Weights of a small GPT-style language model, trained from scratch on English Wikipedia.
Size: vocabulary 2048, 0.713M parameters.
Architecture: RMSNorm before each block, rotary positions, no biases in attention or MLP, normalized queries and keys.
Each number is 128 + 24 x the weight over its row's rms, rounded and kept within 0 to 255. Layers, rows and columns count from 0. Numbers have three digits each. The size before them is the row's rms in percent of the matrix's.

# layer 3 attention query, 64x64, rms 0.0613, rows 0-21, columns 0-63
093:123168146100132136128136099093163114115164173099156118096090167130160139142148131120134122096163145139110148147115116150108133110100095144163114106157137151162131117129148101115178120178143157
076:135112126150122143141121135162110134146117112146108156167161092144104115088128144141123154164063122103164111086143152104141135158154159101105143150104110094091112117120112149141098143084118106
115:145149145124126118095113089096155117108160165078122121096085150114148100130124134133155127108128109115141109159135128137130160144098098097143106144162129146164134156138136079116189097162118145
104:133109114130134139165143165153099132153088092178126132165175106141101165130130130128113136151113144142125133095126144122127107121158168151100150120093118102096116102115114175135073156097129107
099:121114114120141135171151174156089141147095091184139132151176102134107166133123141124106135139131146154119138114119129131112120121150160164108146116098132105091120100123112171149077161093135118
053:106151131136083133124141088116150115118148124117107143156097143191150118112205116145111143165108140115126137078118113105134081130165159109138122102106110173142134120132160130109129134133140141
079:137126149105117120079102080119163102133148144082134131096119141113155112119115127150155118098154110110147103164125121118129151119118106105139140157140111154183126167137123068098158104159095120
103:110132106134107125175173160127099153127117101172138162155131112170120123126159138128104151156125144150130141080109121120123104112145146152123134106097124137080125082129146178163105165096137135
068:136141090105132129225122083112152075141123173154132119125123122127153142082127160145132114124162135139146083127091113138117138158103138119137119106127126108136113125122100127118105129134098095
104:121128127178165154105075112138166094127127158099126095136109144096101128120121100115154111135096107092130131137158173124146129155100101090133114155149131084143115152122108116082130096151143132
074:125107112079109137167139096127139101157105148155159146120134115109138141079100136145109137102180156154153104142102120101105151118103145131114130153097107155131101102121100137099105121115063109
094:147113099097121129162138083161156104160114170135143141164134108147142128065125112157099121143153137136159118128095102093108098117135138138094159129092103138109114118119136129096108104104076138
071:174096152114140119104126130163159133160096101169116119116111074105158150139106123153136137094159133117140115151121138118126091084129166106111126157094122164138128121134143124120091127116065109
058:068143088120103137168157120103100138098155154091132138126139162147088095098159136111106164154105143141137119118117120144121168161133095125129121107159117106109124131123091131163153127135170158
040:160108136132154115096150142162145130146111110150091108099098075104129137160137128141150175109128117110151119159120174143144099091150174078105105156113126143133137135130143144152108118123076129
049:197109141127157106095127132176156122172106119159127130129117083128157140147104109151141115119152113127128135155135134106126076083133153128103144152091132147129137131124169132116100117112071112
151:120107127146144130147155171150116125118090102178135125161153085123107144125102136125120138142143138129128139104142151112117098106135182129098131137099137128102117095121107178156064149084117090
118:138145138123121124093106098100153128116163158069117125090088154123152100127141120133143123117117106115142105151123114135141157139103082087153109139156130146155125165145145082109181101162125152
052:091137128146140125087127113094131148091146121096133094122100172123122128174164093128112087106175133133081162143112099143134103102141118157160111099131139145164128141143152129124133113156171139
064:170119139110141123100101138120146115130133150093129107088120118105122119133087144130140138111127103115179082157151153152129160126093096098123124159163117125141126169149118074134157110164079146
060:157109113120144130095101126129153101145106138097115091093113134093105129138075119138161106103136095124162096150124155134140162117091082111129135164146119095134128167131122093118151103153082149
096:107134120131121135168160159136094160119116105176127139157143113161128150122152142111097161158106154150101156097124116135122103138154160156122124092110148120090131088125131177155093163099159136
# layer 3 attention key, 64x64, rms 0.0617, rows 0-20, columns 0-63
166:169137153087115099118118094130150147126140141108151097074097130095167112117121149132118137098137124117178099145071091112132144139130104099138124168115119131164110136150129095102120085136113147
112:084114084160154160136129184127117110139111107151120145171145115142094158133138109119121114152126131127087149101160161149130085093134142178130130101111129133102155134124137139151097184115132117
126:165133162095097095110119087125153138121144160109143099079104138108174106114121149139126138097136135130175104145087108099131144146130103080144120163128139127154103121123126108091137083146102139
125:092113087172158153140127179128111116135107103147111156177139117135101151138142101118128111164118117118076159114161150150137095104128145174117132102111123131102153132130130141161102174114153113
119:098115088171151153142135174128114122143108108156114153182148116129102152136138097114126115155118124118075151114167151151138092098125145169110127101112119131108156128131134148157099174116158108
043:089137098144153127149122141145108080127122129105152146113125185185085125113145130137161110141113093139146158113119112118085176138112086179137157117134121125100104118154134117120152124109134155
103:146158145093097098131131071130141117117145148109145115086121165149149096118133167148143141109120121139177106140101115095117180160133089095142139141151134129140095126128131116101164090143108156
110:108112110162147146133136180132111141136120104163103140173146096116097151147131094112114123147138134127087156115161144169136083098126168166109126097113124133100161127134137151166106169110145111
070:131155128118088116133184139098104122116170133125138143142130136157154115091149140131133138138122150147122133114129106091118128132150137057169141132120128133096081102072161151142163116156114092
204:127154120069083105146170118104116132110159161124141147098125115137182105083143167145098150120150156159163122101084097108113132108140129105142141125138143161125113102103148128149153123145111130
090:116162089087079116131177115116109113096161132130127163144146101152159106070151166145111161141137148165140129109130120123126121128160139108147139120109126160107104127094137136170170138144109116
075:086133098102124152116151150115100082090138120101139161146121103129122113057149157139074145145142148155117143098106107129107121113148159143139119123107119156096104144135120100159170139143101122
040:099117124141138151116085114126122089132080120095157118135141167089085149103119120129142132143113087127120144150150128133123159179103115148135117157114107091146098179150082097105131134139104149
043:146152121103098140141184148128119143134162147164119160128142086176163118133123133136116120122145176152126124108113118126112108100141154129135117081143156160123146069086179149134144121142133111
026:116096169182139162115104122103134133180086138126162128119156164109100133155068102116151093125129134127124115144129113123106166159090131167130117129157124098161105119121131119087146126133128116
030:080099141162157146105088109117128105117090120104141103140130170069073114128117126126112129141108103109121120142127113138131160147114121147098112149139099113128104174178085094129149143127124145
088:139148120159126125134158109136085146101129099116087185170159110147127114129118120126144137140106125155092171124159129150122166152126140139131149096163131111103120127110118161176166128135178095
103:147127160100115107112097110123169122120148158123155075072095131099150112116133159142119136105148128118173107127083114100136126135131112095144124164112135124155111128135127093077125092144085150
067:172143168098109099111141064129124153124147144094127137080114153136148109137097144120151144114119123142168109157113105118120185166116120102122126144166143125140116117130133125121187092147130151
055:143137161102105106110107099129153153117138154110153092092096122076183122092123134136113145086143131112161108133087121093150123126142126088146110172113139121162108130133125106088113105147101121
061:160121179092112114089107098130147152115149145116146090082108104079164126116113144128100163102153144129152117153111117106151115142131148077135106159123139134163117137120130120091141096159096129